{
  "d_mlp": 768,
  "rope_base": 10200.0,
  "final_lr_fraction": 0.05
}
Each number is 128 + 24 x the weight over its row's rms, rounded and kept within 0 to 255. Layers, rows and columns count from 0. Numbers have three digits each. The size before them is the row's rms in percent of the matrix's.

# layer 6 MLP down (transposed), 768x192, rms 0.0893, rows 187-293, columns 64-127
089:144168134117125131128132149123181145128143142104127099107087155137163155127115158120105134095121126155150111187148094109116141106133121128152146105081137119141102132148166140125101124158104112
096:099134132172085170113137129139143137140129138108132122161124146146146182091118124160140114093121143161096146122115115108114107091141133163156122146138144092137139163114116109121114149086157100
109:140181134078103132084071130164119155125129136090101161129134084091120181140138116131141100128112123135125115111116139125118110139109123087129136123122113131148129102122133138108141183132120138
103:125184130113143092147118120127130157165146117149148122136148136119093099163142095141129159138125144170138121140153175116118145133168165100100122121109145103141130094126123138142144104147136153
099:084138136130107117099113092140146108133101092088128138138163078123184123101132133084143124125147121114144168136140097118119164147112133128120138196159112131175119087089120100139093131162155118
102:114154119118154147127128153117104109141133131096135104121129104251122117115147142107121162102133126137104136142143137110146158166149111167143162097160113111132126126108106123090130136145155132
093:146141138156128132126126146085101121136112157082132110112150141167136144144166147142109131114130122120117152156108164136141123126143145104151174123125115103066081143153084129133142116128114101
088:126110141111126122133123083149107086163124135160154137127139079137129139140156117106144088134133180139119146188151109116081086134116114127150190141106117151103099142134093101079143166122173108
104:159112146111133157121091127088131137123130121124155105119110126103102113156122112093116173160139106125137138132065153149133152135129119118142143176143113120142141070155130150126082122161158143
081:109134135163112127097118089176113112096091079136103106094117091120141150147115163148110152185133137158135067105133110129165174151146134097164090159142125095088124132144160136106135119123117126
093:144163137114102132134117131092116156080125137154146104186133123128088097091123142105155115190120113115131139091133141117142091142103150115136088147143120159149133186116141105114156140169120122
098:144170150126143117117117124131147146126124134093122149127104130106136136081113085102170135147141126144093132157143126148149146105108177146175110146168116125122139120126151151154113134138134080
101:169122145108122142141114132121167161149146137118129098147148143092140150139107150121142149120129143135096134138108117115103108112145082118152123128137120097172142174128138119165107105153132121
112:092120158136195107179150136151123122130137156127148148105160130184124138082083121113156142105154153116145154115183108115159133144102118127105107178149114116130081161121144073116150133106124128
097:132081139133149128135154105129146135185155124119065116130137129143161149137121119135154098114174144132166140132116115117108132060145120151137111123098108144128143109115135109162113138139162148
097:133143096119133174158131148158146081172090099152129090110161105102131135134102161145100130131155144156153123166152142117134130138137100134148130150144122116137147101173115093160123132158165144
112:093127117130110155150160084139158097102182160165125089105116163112128122128138125145144117111154092119174123146159141140141122111136084126091120146121138121152145078155120102098157149098096174
103:123127127105171147109119138149126103137141103165150117102124096116138139127130147107140159124111103130107112167164146115150167146093168169074119135134139128136139143192123141065126132130142126
085:138123170094089144114156090130119113123138144150103121124132097121137125189106096116130124139143144117154145142122158137136159129162122126072133117100102151153143106173096149092121162145132153
090:157157126120136166148146119133126151134150144132145123087089180136122117134160098103135138116110146142126120130158133127142169115101136127126142150128125144118151130155104114126163149128159111
107:085130128130099145097138098098143114115150127140167167148118147143122121157155117148164157171127131101169135071096150126096116107100078129135134137130094108139141107133130126104146128160114119
103:102133171107111118109133135121168085140151143115141140124197140156154138142103105126135139115111127127130118134114169092171128139099107145155113125133122093134108128115080112134112156116108098
096:114132137096149101115104109191143130112125112084143120076115133112112164137153133157147118117159101109161129161123131111128106146120125097127089147156090158118142135118106109131101121095130125
099:137138131100151115120132111142123147116148156111166144147112129115120147134153124159128160124123131126114074142106141144113116134141122118148150119116158078129141102118153121151161108139117114
104:116141087176116167109132158124180150112164118154126100128142134147183081122167140144115119152137114124102152077114132130107120136092123133096093127135141095179149121144104079143163136086151174
110:090103123136146154141158144128109110097147131130149158129151108106139140157133113121129141145141144152097106073154144118100111150137119159106137143143123148120091117158181128177132124142111126
103:083145152119105103132094118139136134128129119147112127083109118141125176077143102196179186139137178125157156133082133101122095076125131156105155165150150141135086103110108105133115091149151151
101:103165130094110188125065120114129131121144134146098135133156146194161116123149128112151115129110116139097162107116133144128108179094111163152164155128111125105130122093097146106127147099161127
113:179163085131067104143099164158108136150099127116149090117142123189135089125119123145116114124123139103133100139108103138118129111138103100104132106103123120112122137176131108062118118095126126
094:120176094105131119142134106110117157119099136124090145125110146112075126125139107119134178159125108124138127140143156148133119108119179140148115131101113125137124123134095114122122118129135148
091:094155137146100138136128138123144136103140146136115112096103114143105119138117091095160122122144103171130110100127156126136140109123073108110125189094122104124134122141137154153082136092138111
109:136134164105135146141111138145140173133095171127168089133119140144121100079113092125140123082116130108129106132147126143100145148165161110105110134162083138089119118112120118132130175133144096
102:119157094129107155122077118117112155123129128146126120132122094150137120098151125124099115128095133114112141158126131139139102146089082182119170127136116132157132118087107135133118133121162141
093:120076103156085122152092120092115125143146124132109115147140102131148151135155115122120111141184137138160151155079143108108137122097163117101162139108117088077128097130102112091129165124107144
103:136090131153123146102121175160131130074114133133123090100116115182151125143111148174143090114093133124104142129069122098138165135142089118141119094142153119163120109145128109130121137082133156
104:073143116134101143118136133132102118118129127123120119086084159138109121176132146040133106148143123138131137142095109116140149135102128098102120155120124113152122116160118153151090141134123114
107:129121134114136090119136075157123164074134155139113092081155103101118118117120097078150179127111133119120118140133148100108068137117125158141130119156078096148171101102135121131141156163103135
099:105144124109059154112151114097104117140141130128128075163094178090105170080138128105122120118128141111097141115160091116114121138124077075144119149109140123152105163087136104137115138151153133
096:121118152121101151118145126113089099108087120166127120116149127157118119126136106119151139135094148127108151084120106095111127151125160110138127156133081115087121123075118152137165114096143114
108:144153126128091183103106121088090120123126135147056147113140132181108132147119117105118146124065079115153142129082124132140168139107114115095095142140165115129141133131146107110112139124083117
107:128138152101141113108145123141126130120106139123104113100112128130131133117119118145163141153127137055117098124124107119121102108149136120138128142137128120129095123108130147115137116154141208
096:132096101108129137121150122127156092163126093094129096151086151144138125130138119161081094143110164129123168096125114151142123141106119116106164061156116151147140117139158097138115145135117139
106:134086114124149113138098144124138178171149128121127140126132133142091108139109132121115145156157169103128096144169141140118116155184167170144138157151153116155138142101170105140125146129131166
093:158107108108114108136118096112113100111087135136111146153140139036118122127151122154105118119102122140151143113105115110134124137145104123111109146138156124131108134133132115126127135086090136
099:170120135171137125131098119156145092133094109134099122122159149144113149165088111143120126093144136123107082112155099110154119112086097135090148136084130126139094122141129100151116124131188153
101:129151162115138181126116152117109132120104153132101131181083130164156117069086116165088112113149112094100084131149107120171112171147125124119146128103130117090138161112090119133088113127100124
099:112150094144079124105075104147129126168108095114150103159097142128164160102188094127144138148152079104127126135130133123143129092120119111158140135157147173183145121149116148128123193111154135
098:097122131122105143147138139147093132069101133144090113162145120157134129163123116134117114099146106154126099119107106165166116156179098140125155126117103136138093130147118136112125093115150140
095:136108135160074145129127115084091118107103128068119117167135108131118087085126119134146122092089143122118099145109097128116091118135111124135108182157130114133140110129099150130128164078154089
100:114106169122097146144140133149146134117142125123149120135134127112165142112102107155106128189161120146075155118136124081147094132120128171085122079141094131126161167125090132161113145158113130
099:085110139092115135146120126090139145093120126125164151159142172086178130122134127152168109142144119108111088133119104139154121124070122135146148142096134103142099132122126126149120134132143148
101:097149133103129124115154132138105116165130196126133117105151132116117118102141136134122141120108110165149119139146131083075113136150094106118129156128124120091112111166116154135181173120120145
110:141171117094147174132124149177135139085136105140154157167080148145134128126072105114098116129119161112141112135130113157138120131136104155132154137089174159111133149134123092093087150120175103
099:120108120136140118067132110141103111159139139149122130174135121110112120100124089140168150122103110120156138128122138135132131106119100154124131132137128148131120123125145115131112105148097124
108:105119098146110114146090115112116155116166102103097106131145123115097076166158129100161144171163114123133124137081161117138121129154120144140119156123159110152135107146107181122146169133121114
114:124120129101098140117156100107134080138087134146138144159111159193177147101132158130144115126146117113127144128052157137098149102129106168095115151135098125132130141100155123198110123118125119
098:133134094192123139090093188128130096163100113136153157115098152144158133108135099136157140112153130146106110132123123155116133089097100166145143114133121114129127091129097166150109149138115156
093:131107116092140132088117141156154161131092093107121109110136164064160093129129178125119093120150134118124120078112125163115141126120149104119126082091159200175118101156104117146125153142148107
104:125130074102072178121146170125129176118088133133131060115153145136123138135072097129121146099132093122101102105142130113143153141134101126102112108143125144118158171082131099151127171111098089
091:112160144101164123131134131110117130108104132110135113131113143120121111137135085107138120127204145152104195157143136133156109132123164119128101136106117173161117113131194160141095142113137102
093:138132174095113136087105125128073154175144118056149082114138142136112115129168142168111103136137163139109146093126138091128123090122112153152142154120145110141148122149109136141142124108163159
106:155114120099121104102081100123112101121122109156092107126133163147110133135097225145074128131138110120136103123139118097132115133129116131119061138116121170126166141116122116121115126113140136
102:085122094129101131125164099108121113097151152109088149162110131140160099069130122111127152155104151147109141094102145148121093172136159133129149162119115132143133126150122153128137103154119134
101:117124135143157128145122146144098119065095135138128162122167101160134108139144104182123133173123127125092130101137138138112137131160126123132103123109137119153099088168146132125126184095078116
102:125139135065088144155178151125083168149116157115125108141163134123156128125156122092168134194120118120143162119150102182131118139128140156129142115140114106115094139076143127109115160122113128
103:151159145184107100104143126142140155147141138129119140127075132137097113138142129149140133128139125116123135149163155108147164113142166117116128134119144158148148134140165138136112119083141122
088:090154151106131097118143131129132136101192132116171102128167130087102129158098162105127139151102105112100138078102158167106160095124099133169141074111112087123117121139143119098151130152118149
102:134186147114115134115108127151121107120149108114118111158119120142167133129114140120109095082156112122116114142122117160118136113123162111129131120129127128091148157129167061163122114083126134
093:130131154096115088156109097100142137135119119129119134101114119152123134134121091113099132135145098137118129129148156165162123114150148167158108167122128105107152134098131109160108107105162073
108:152094097155146129137084122147111082148096147147163123181133135164132129115108146121104133142123098094167156123131117103132191167117111166147168094092162119147153108123100147096165121136103116
103:109106143123141160148148101126150133098136149144117101172178122135110111081135134117100082127151132119144122116146134147101099153063129138127129187109168122099119085135176133160114127135166105
095:168151119124115187128117104116102099093146146135207169124127108111142145120114139134110157127134137115174133182169128117148122116106134093101139138118184141147154128156123114150132088139110159
094:120140124116140134122146131100137122128132087133118182138141123125192112143170153131083120117187173139139133153147091133143131079112136104140107133150151094167076136111137076155067104147151106
106:105065133093134126186133139099103083100113166147133134127177155136138121171096105140158111108126157153116121134125145075132117115119098112139105095148180129156113126107146149137110112103093106
105:130116098145094146163125124152153130101135147132111112123110145139100085120120112127164110155131130085127135124156112114134150134144158126092130102113113095155126067166134135132081139094122151
100:138126100152127147123137129145137122122094105137134109122111141098138139142149110120133172152103078114098115098124110157113137119143123155131130125126095108088124097104100132150155150114152123
108:127148175164167136114098096156113135122144122135118138113115124139151145136126096128104155104122129108114062124141140156116160120150152103141158132135099117121152152154093166106169146145163138
108:118120112115138137122175131122104157131115176155138098116092163129187135088129137119136106146089093120124149122063134084138133104092111098108166086135086142119150134116133139129131141136133160
099:118134104121152141105094144129135075144167143144131122118112151131135165114107134098139145119120148090106084119131154161143091103085125189102112122138148147118121136113122138098112123155168112
088:150112113149131149153114100145146109130133106106111099096127125115124152102116175099110142121120137119080116156129132141126137110121144130119170088167132133114148133103100157137096116101143078
103:174143120117109133108148115101092173123160131125124125167125105100145122166123127158148091151140093139112111164146123106119194139089101126152144132140160106126142136166160130100129114115137119
104:143141128132146130140137133113124115123137140131146121130111131156113182111108127109163115112122158154118164149137106101141125106141131139128147104091152133114150130094158126124126113143132135
100:144128134137144159137182129129121143164113190092082108122139126146167126118080114093111153145128150139125131075134119196180127117103158122145155132131097090124127152116139080125166109120128110
097:162147146135184126103133080133165141091109139138154159112151121130108149073161109119158104163128120127109148119141132116119156102177111114100147131124078127102166157101112115139108102116127121
096:113152106150116147122136157133123144136121100125131108129109136117147138108130114155132119100120182147109157109152141093104110117111118140107154136135129183102118102143157142145112117150150180
109:118115112116142132113146143123130115159168157111142104139133146148118154133111126160152122151189110116137116136127110122128088116148124159153092128174139132113156115154083146137146132179120148
102:146109127134128178136147141123155102103187133116109117128114127172154158105149147128154113126134092173136099139127149123089104176121047118158128123107110123109148063132118131136144147133120116
106:151129131114140109089136127145131147117164115137177094094154087130138127146116154094099122120141130116152112168156150101133167115127120136107136133133136106118093114134156134105140132155142160
110:133100109108128130134120092135090122115157113120095142115095129163131141112116175135135159140122122150097103158125093148101123100188129132084142155107142106142117150116099117121137117085102154
102:147136087118107095095107142136123115152106149127142122146150139091145112094141117127125132153152146135125103121087100125108105174128121163164127098132096123136142125136155148107123161162155079
097:120072152099153175152132143138108159135118133145126141102129122130152132098132120127127135124126105104105137152149152172129132154081072159132106141155158141109116143125139101145140089167131164
101:121137108171142087139085091087129083125134151124137191136146132145084121138085135164138133117170123129142183144121119094106131151122149141136120142114157128153126114158158109167113118089110129
102:151167154116122115129126157125102168118140145106112152151165148124089120101158145135123155110110085107082114096143085131090114092133092117103127124144109114144117138131094079108126095125121130
103:152111136118129115146117097099168150101160144104150094055088102144123108107135129125166104070179161110139124125100118131129143111162112128117119140107144148106120122176168126086121193104126144
111:110172127114141111154138134115108149143141106084138149150163143117115144131094100146113135123110099117086135108136110125165129127133112115130122099093091117159099141105107103150149161150126165
101:144132099154137085108146132137105148083131143128183107086147119084129154162151095165104149129154117156118107094129142175112147157143111132133132158137139111145091138152158144113131099150121132
109:150143144069150103110130122125135146124099126119167090144142118113079104063104152111152150143140120137089156095114100134125168116126124102157110106140122145112110126161093120118156096124115104
086:105134148127128102150099107087161119123096114103125152176158140108123107157158126169132129151132099131108132108106186100131122111118100106126112144145088138127113126091165145156143159106137124
111:151147112126080137181077100103126153130131151122117118177148154156134160139121143126105106112160128141081175151157110140154130113154133088101132129147138117161133123157161167112131130133151082
113:218113148127137102125148148130123083129120108146191116102187153134143111120147105119116117157120161131166131115108146116120112108132120113116154097165118070105157143119128174113120123153151104
093:130123112095130126131122091086122134105123125092121123133131079054126096139113116176127121133173098134095176112114150214150105132121063129122133110144117096134118162147118127132118120090110117
111:129179118103141159141109127120123121121134145145086158102104161121095116151143095108137138130182136144091133126122128126127117118144123147137156145161142164145113141135159140145105167108163139
103:113136173131138118131126163158127136121068114101149148160152136137128103106092124098138152188141151126107125130191168115120140116138118157122088101140147135148111151133156137112099152150117129
103:131173120129156121161105133143143090116139129098155120116130142127098147107082120100175144128106096151093142151158130127142137134127125123109135140121128123140130145129115094090129143094155127
097:067139135152126143129102120130125124165160089155177159124140096131137129144099145120123113145105108109113128111162096137149132128156111163091125158128119129123120162132084117129138148099177089
104:092118139114095161092119137122096075127142140067142164155161115131105101140144129127108108068111094129096088100113106102156108124158095161077112147111142157168136113109162144182113137138112119
098:105102127133161125163133154103137129133154114140126170164119127085141129119157153185113080140132125125133128173136139147190125173133133113081109087155074122128147153119131098172070144088150090
# layer 6 MLP up, 768x192, rms 0.182, rows 188-294, columns 64-127
100:111133139093159149121155124142097151125173114140121126153132145122118153114141104099118143122142139062131119136130171127104148135132115146099147119131119191126132122122155169169117128102144113
105:150126105104109124107133141112116090147142098144160197153178099129132143115071151150117118106173132133138170133117135128132112179119157141146146099109126127156118135138131124127157164123110155
100:173087137155112152120135168131118103122084142132095128102113089168121142079131135111134151109111114111144102101163145105125155128148132164129135186140118188103116138124121079109083126128103108
095:158112168119091091128151117134126123142106129111143143096104096165142162136123106095115139130121076167110117137097140121065112156103117161088092143166101122115120119165111134079154107123124138
099:149140132096139119080135075145139079130101150161188098121115115120129141157127098126160118145133102119109147066132131091165138109121127140133095144081128100118118124108154136128113130116154133
108:123153115155126146088093138138114138157102119132107123153052160126117095158137130110136140085124110121130074091135136131107159136097099115159091148123118107127167114163125117102149116119086100
078:147112155143132143121117151133105116129116170096168121122151149108142130105121170124122126125090101159137170122118129133120173102136096122131103129121117145132120155130174177144108152159160129
115:157134096125147183135119113112093100099098075130096148154151105117125132165153143152151095129112119123140154122086113134157139160123109160107110165173096139091149134141129119127124128120114175
098:119141078128134118107181131149147124111127160116164111112115072180153140099128113131114126143129126111173113131131114131098077108078122140133139096103125169148129111158154130102068156116097125
096:091111135100128133102100117153138130139137099087126142114103136121139121134127152105093149125173124156113163158113130157147135140118100142155124118097139135113153139151132109144140108143139160
098:114112143124108172130091106132103137138127138126095099142148105128126122140085160148113092107049133117157122110146117110122122096117123117097135126124163139096149076107086131112190111127120132
101:101145089147146149091142138175123084119105078105136131105102111160113110129170123132142124137176111088148148127123157192097099105147143124121140143106162089145128139141084125095129107071137110
109:125165165124118122087129108111155153147125124128122105128101112120130157144146145147124110079129123144122134118121133122109159151143163159161130135113147169110121152153087134113116120140114131
098:139112060199164139149128103144173070112118142176121140140131137124137162127163077115093090121158168145134140107102098131130140136119093130125142108158151157131101151159150086119139119158087134
096:164156136118150155125130125133147128093167139141135114145145101170113134124125148148107129117081109088073145115105159128149157147123124084164117110147124197091137144116099117110146124129106115
103:156131142131139152089141126125085156134112110132119154141094112126112164083145139147157118121137212116122127121161093119101157125158110198138125192130101146118136130126088137098097180146106080
095:108123122108098138128172143074115099119113140111089140112081144166118125119142142107132123156124183115121157110123121104154076116156117119166132124142131141138149112147125105160167162124108126
094:153128126129124144128099199136142158146119128102152092108098100112119121150119121099110145099131115140103136124170128124120117109157136115146157180168167125113112122081102144128113100150132121
085:153139137135127107096132106140163085148123125112126105137106127104120104099106145113143122158092144115135132092156151098124113090170180147142120101142125106113147109085178120176113106112091159
099:119125112073118131154103147122140117139174163113095146139139123121168106111107117147070130113110143089121116108148125140068119144127133107132099093126105126111136127083144153108095073086125114
092:149061084128143150137123109137122159125121136136137120152094127099116102080127127134085071099130140116127151163134113128077118109145131140106129124128120106110123145123175159147116111128160138
098:107115132130135129148120136128159103141127169159098138163137151146132110076168107129085160141129136120153151149124147134119121112148135140117106138100131107161122070143117090170147136162128146
109:179126163105162141140132178143142126167141118129118159140132129141149114138143129120081107072124141143152122135156164129064100090137134156151118155116163126117111138123114118132164165158138083
100:143157090142099167123123125120114087149160139170105157112080132141140119119127139093084119134125146089105167132122164141091107132123081162115131175129112169143142131126116160149160103109160110
113:116127114117125135127083149139130065144124155154139157120151154164175096165127096144106152134141175167140126121144107128107128146138075131106118098133131120110179148152161130099142106079110101
105:107130139125149116135130142105087126124129094164136166079114157119136127142150203101133092158143165153072107131160098112169071127116102106143145139146120122107080128150161101116108138104167130
113:117155119097131124128139066133135134060146130131082106161158126138132135148119149103160051142102087117130136104101084077127119159109169117112140120108100105163087142155150125107111170159109096
108:165147153122167142125139099133141148100109086141124113131176136121133118168146180097149115101125129151145102099104129149153144150118131132147130165157145121148100108079112144126137101122080128
099:152113144146139133167068081182096193107147145138112133114170145150159151163139144101134103145128110127147122104086136113152122145111138108131099169125127135106088118115159178105122114126138147
088:146141108127135138101140144143137108138143141126151128116101128118170130128121148113108111117135111122120162171085121104093128108174140136130096138134141122160172152115134127137130120134097124
100:111163183138094156132114075153124103157146139116117129143115115158140096122162144107095144147125196107127132141145138129163142127147125154160108158124118127130124064120105124125098088121122155
103:111113122134148169140137099164088179067137142126132145102161130105128073122146114162139125133119121103200135144102144097119104146156132143136127158119147123110147092160121128089113134127109112
090:172151089175130151160158144099135141171146128128139135126108105141117141112133133127094096152157147108115119131152186162113141094124136161155125151131128125159167103128164129095108144116124105
114:139072113141125108103107154118133118110123088133104134117129130112145135134101100154096100145137145126133180150058113111111135123146132155156153154177093125133137116111079108130142123109137136
096:142106105162178075106132160129131116109142150106108129103148115146071125115115118142085107162134165153118137112127123123111110116142146161123091128104143119161119174116145177195117127121145116
094:170115138114132094154102107097118112162128104156138109127104143165120101135110125140124104118103109147134133161110129150161184102132082110152134126134171127129126154082155122138125149139109130
096:139132108138172130125130129113119138141093136133093148091172102119116150125136144091168121141117150136125111110113151132152159123121120141121122147170143116095136122134137163100140048091137138
112:124103121158126139158137123128171091140168129145131165114126107149134115132142131143150124155178138118105116157166101102134098107139073120152070104137104150143116115166124111102112145083166138
111:139146137152154132094147172113143105121144119161122117135136114125107114118128127161122159160107153168114126089166144156103132150142110128145121194142137134104115182112124138140159115137141088
105:128143121148111091142127104114148157134154144138121120102132124101146123171119130134115082095124154150113103115140111109144140110136121171157130107159111112093137085097154114107118108140124103
105:147130112105121122112081127121127104109130103152136154109124127128070134108138089111158106134130164117084145142132136118081112133082158181141133159090117161131140114107110157110159119137113128
100:129133123106181105149076151127116107121078120129167178094153129140151147139158124120148111148145165104121095097152076138137143107129158119115126104112125160107136084133155146147119123129125141
097:152142146177142173132095159132104116078111094129104131127130098127131148112077076152127135075121089069125114088107138173115110133145144117112136106124129094138117109149154139136080115133117139
100:137144130139142111131115127128104127125093133186117153117143106132113111138110102124113128120111087134130129104144117163169125109100078109106095129128098131110110135138101129127113098150153117
096:134125158129105094145145136089110115162135156065115063160094139106087120186123148083137075131125128109132130074129145117101143077087099145134098134133106111166108127136146122113148142131134167
102:142116160136101116139135148168105115134126104119136144110164127118138096106148157087136117136154135105135124110117149070129172140143129143150138147101097107125145128151168120114122129145099121
120:117175128101134087121124153126134080141122140138128141115156107137151094161129139088124116144157152134112110144142129122121046122111135097094093149154153162132099165133136134133134139076130131
091:112148105150131179133137129117164171160149117121156152151159147129127116140122145107113101150102147123146100104134185092153144152120142102117106127121148126123154095124126126110128122132113121
094:123122121118165162171086079117117145142111138131122129127158119093152102113128105110139140126103100158131151103120156139123146125098149152085134129115139152110141129135118169118132166114104093
099:130118138098139121147134146165102104096160131089111108147128116163163165141120085122145131161044110131099114129102118180087149125117100128106123122190101133147134122145097157070145111141104111
098:152121127146122142164140108127149162185165146144112139114155104140114120165122131134164116134131122111131135122102103125128137161133170117156119117115115136141153095116156133147081101119137150
120:152144138167145178132112161137126148117142139134133148170139080084134072131114128108122158072128126103096119133139094096117162141122100130116143144106166133155149142117131106099149126151113129
104:135119122129165145147160084091124121135155125151115123111178183127119146131138164152086115104144175159142100113123185122125148099122152134127138139057092125117153135144129124143105090134146156
119:140133134126129121110094103075118108110162056127140129147084114149159098166128093168130109117076104129128154133121116111143150101102144183168153134070132074125118130124119125105149094146150153
116:160106124130139152117148123096157120119130140126129139187149100127130103166152104114107156130115146152165145101161115130115133126115126123136143095166189141100127123145149119110092092125095157
109:138158116079122127126181137163123097089128117111118143134133115150115119153137146155109132101116144099132166144110131153142115169134180125163167138109122132081065121102120114117068093117147146
099:126095116130137150138131160119147187140136157094124100094100108102105094149124102085126106075155144126140163117134109103110105129149149136116096129141139116096082134126134132165092148119145123
100:098110137118179129122124128115123130114154103097098085130105157114093111134151150147105113102167132135130143144128141095114129154136107122164151157132121052156117137126160127074163133129136099
095:114106112141126155144107155122131152138098120113124071126149131139134117128177137123145106131062151112158096170120159127085141162159090170118137138152143129128102106151099094106124130074125119
089:123111153155156130133149145116120128103110146156097147150107052129129146129137154113161145141155133153115131123187101108189119153081161105157117141109119125086114146119131162124123168094115096
108:112095134133140145140143165117150122130101109103133172121155151086147150123097156137121120094116176131102146174147116111126106102140164082183109107121109114132144124151108096116123119179134147
088:139177121098134142103129125106154092130161159114151122130074143090144161141147100156155078142149106141121146126149125117104127121134153142142164125138116090103080144116131101098122098087155104
097:136151157130188123124166116115145164181155119113068125107133126108148088146109103126171134103103119117125125088109122151143122139104167140144146136113160118130135093141132093107124145122098150
103:112139116144116146123158143100125168149157119160153107111111131146169110129145141100156151120124124109087132112124114108120094143169134115156123115086124087108148160128097089138081089113164168
101:142144117118144121150141105121128123127140117161150166122148166144096108120109108135106157114147158069115125105137111144131111189139118112129155133169119095132128125114155138139102148098142111
089:114115107110129133138122145137144104167135155160100118077112118162150135125110081168101131131150142102138106112150143130100087127159121128138129156124117143146161134104094122112132137127116162
102:124155135129112170135124148117139119155109129122088085151093125144131090105136142126114099131136151138141219110130124162128140126158082127139171153141162106121138098141139136116132077121130142
103:135116109120174132134138127126139103116142101132160138138119110120126121122119150116103205102131131113114100134149104125167123143150121151099141139114130098129103080138160141097136116103119165
109:152146156149119119155129163152186111137108104130103136139136119126118122174148175117114107124168145141172126131125130122089120135153101105141102094146154099109120126100128157101151093128101081
104:155131071148143129131126162171116123142142100105130082085127137137133163129115110134099125103130157116158093069122099084150125135155142116113070075120154156135118118081059147092131146172114124
099:100124166107138108157124163115125173127121135097042117127138084154118137144144096080127079092154121196141123144143118117129126119164152144162093105129053133080096117129154155105103134129166103
103:099116144110133133097131096165132111161156160112110113137062158153094097101163169123163112115100125121131101134150132134120110156118153164128155123104124121143155147113133114130129177106114122
120:141143163088139133123111140127115102114164154103102111095138138178114097125131154102120147134171159129106137112117160125089109133121104107132113132108106155119113169147151120135139159114091112
114:115122118125105113095154100097150149112104134138139135129141161118105087137132099152087111146106144090139144082110125100110120084128124143136074103135128127124159133071083124147088111146136119
088:146132139106136164126132124133134129118127147103147103127083090122132157120108139130135109122157126087168138117108102117116170137132111111159129126120135119151095097139132155091109200135125153
095:089087144102172151088130159107142138112122079128128156165112107164102118108109151110131115140076137101136115157072129137140124137121156115117089111112123142146135164125152135167162168091110139
100:156149138142111104108084126150153155127152143097118124102150167129114129152166121136136140136118181114179093112182133141112110162121125132180100154107141141114088105093145179116127140136153149
104:149144109125094128111150134121153101152123118072134120112115130110152075147091141142138107117096169126137142127150120110123118089150110125139142130094137140148072151161113125157168128068139139
091:140163097125157109108180172121152106134108095102093166143103126105154167157129155153111110173099088130157169137114164076123143177159111128104091152145134136103138129095115121107120155169080208
101:109102141147193126159140146152099114127126132129143108107157133135093153108162096117154118110152089157124121112125135127093078156124135132127097172165116144177153145136144121149129114102161139
106:103142122095137130101130151114137121104134141108085166132095135129116087159148114117137123138112124139147120113137128107183101119137167103123075165131130136124109145129116114094112117085116107
093:172092115153096157122131150181053147205115101127149169130105125160122121147175158090123152134152093106103141073103103118141123094108155122073109137107103168145115123166114136132117130148141112
094:163125091115117158117119107152145142123170124100129113117105154124103138095158122096116114076148143126091112160100128138149160102127126111138164141164104093140136103149126094130139140115086084
105:124127100129159121110162129085163112147123124104151131118168127148112131143154142119146104126108186138192132137131121155105152088103151111128128093148103121110157160137109155141134125155119126
114:117114118141154164061124149154129163110122101117111147150123122103126116162162188111086112117107129172114082140143153114090092119140110113102092134171125130171108159138113119163125139140130114
102:133140128112116106136161094121150155122150116140098142145178123157139117144145156108139114151132123141139150119162154096126183124134125081133115139119138101113059139124159123164122149187120126
098:091185115112126111128081162132118129108163161129128121158185082118164099122139128112118064174103111162155090178139139124105145152104105146122141125137108126139143104112161145078128123174105167
099:146091120144103160159102132112112103078126111091134084128142119110091073121152142113102072147084122151145152111112084142135122138074109159154119139173120095133145124074141118098137136127099128
101:103129126114107130122109120120137176153143125137107090137099109177133136170089148078138138139103128148109096089125141136114099057135145109131140140114120132122111097158128163122149111106122119
101:106117141142110140129095106150110138134127110104123145162126112138111141185152093103174131095110129142105125104114108096124090090117111113154162112121134130102089117176110132122129126074169103
108:123116153111136163121158193148118156140109105117107127115161135118144140147121157112111104097140164125138135133131092147125070123108099156127160151125101135121134127120118118096098125107126153
110:138094125140115125130105125106147112110147146133108108079111151132113130153148060100161110123118117103107096140174143143109103122148135122099139095151134138132120120137105083084124159086097108
102:140120132137115149080091125106150126142137154151124176113152170135118138137155117116117148139127170164118095130138143135139127154100129165117129099096093075142149136156100111124123116121133172
103:141132096125088122097119140138150156110175151187117133117170135137129089136129128112112148165128127124101084128154129143095135111141140146189115131109109132069123163071071123151141148181142128
096:116120113082161140126113170121155122128139106159118110132151110162137079159110096076113130141138122114158136129101070130090105105200135145136153151147129126125172117105101150170103120134117145
097:124110168131112094112137148066107122161118081156107107128118110165124137119150145118122127123166154139166116122155139138119101170140114123100166131091155133110112105125127111125096124130141144
089:126096104128134147126135110112129076120135138132135077124096071185140160129106151132130123103135082145138104125105132189109096132170146120141169139081135106088171123122115139112138101103156141
094:138153136106135112088130104121122142140146105146083137115147137168108129122110122095137064129116107147180173169140122115116088131087147123112130143124086147122125109133133101163141138109130167
119:123140114141121137141165111159115126103145098077145132153120089097121112168125124148096081119153140155132129140105138089161124127149137140098132093101100167139135153153122107064139110169110154
093:157133137095142152133150109116138141101130141135126128151110131172167117125081133082126083147136192086111090126108149112118102135145143119132137098122132150096133108131122143128108136162113118
092:116137131167120117109130162146149121139150106095154089185130141131110110123113092106075100182179117153141162141132118136154134166124144110124100130111104182130131160100168076154143144086104163
097:136173188130144109099094138123095129138132144124146149101157162163157111107112180141114117117148115100119123158114132140137138162119139091091114141137137097124153136110091151112126077139110125
108:096121136104102138114120120086144112072135090136134141151130112114099119130109128123144117147140133132168142174133173137126094081169151151121116119119141149118118169101077108145105114123113118
093:184136138152165131101128148108086179114095066103139117096144150093120161118081123100101114142125150145117097101137158103146153167102111134146164193153116116132125130127159121122110147124107154
106:114151113163139157138142109109119156141117120072152139118125112130150157144090103130129111111119122109090134101131149102159114096136152138151092105100143164124144122138133159116138158113103111
102:110120132123126113122104125122100111129140121113068159162118147122141110117161121111128174173079143122155160131091175114103119117109131136154119106103152099178128104083142127145137173141137148
090:120051092097139109139111122165096134156132123123117156106095115195147133147133137115142134096125124119102127120080116179147159113124140164150109161153119161101128160175141108093157160104136132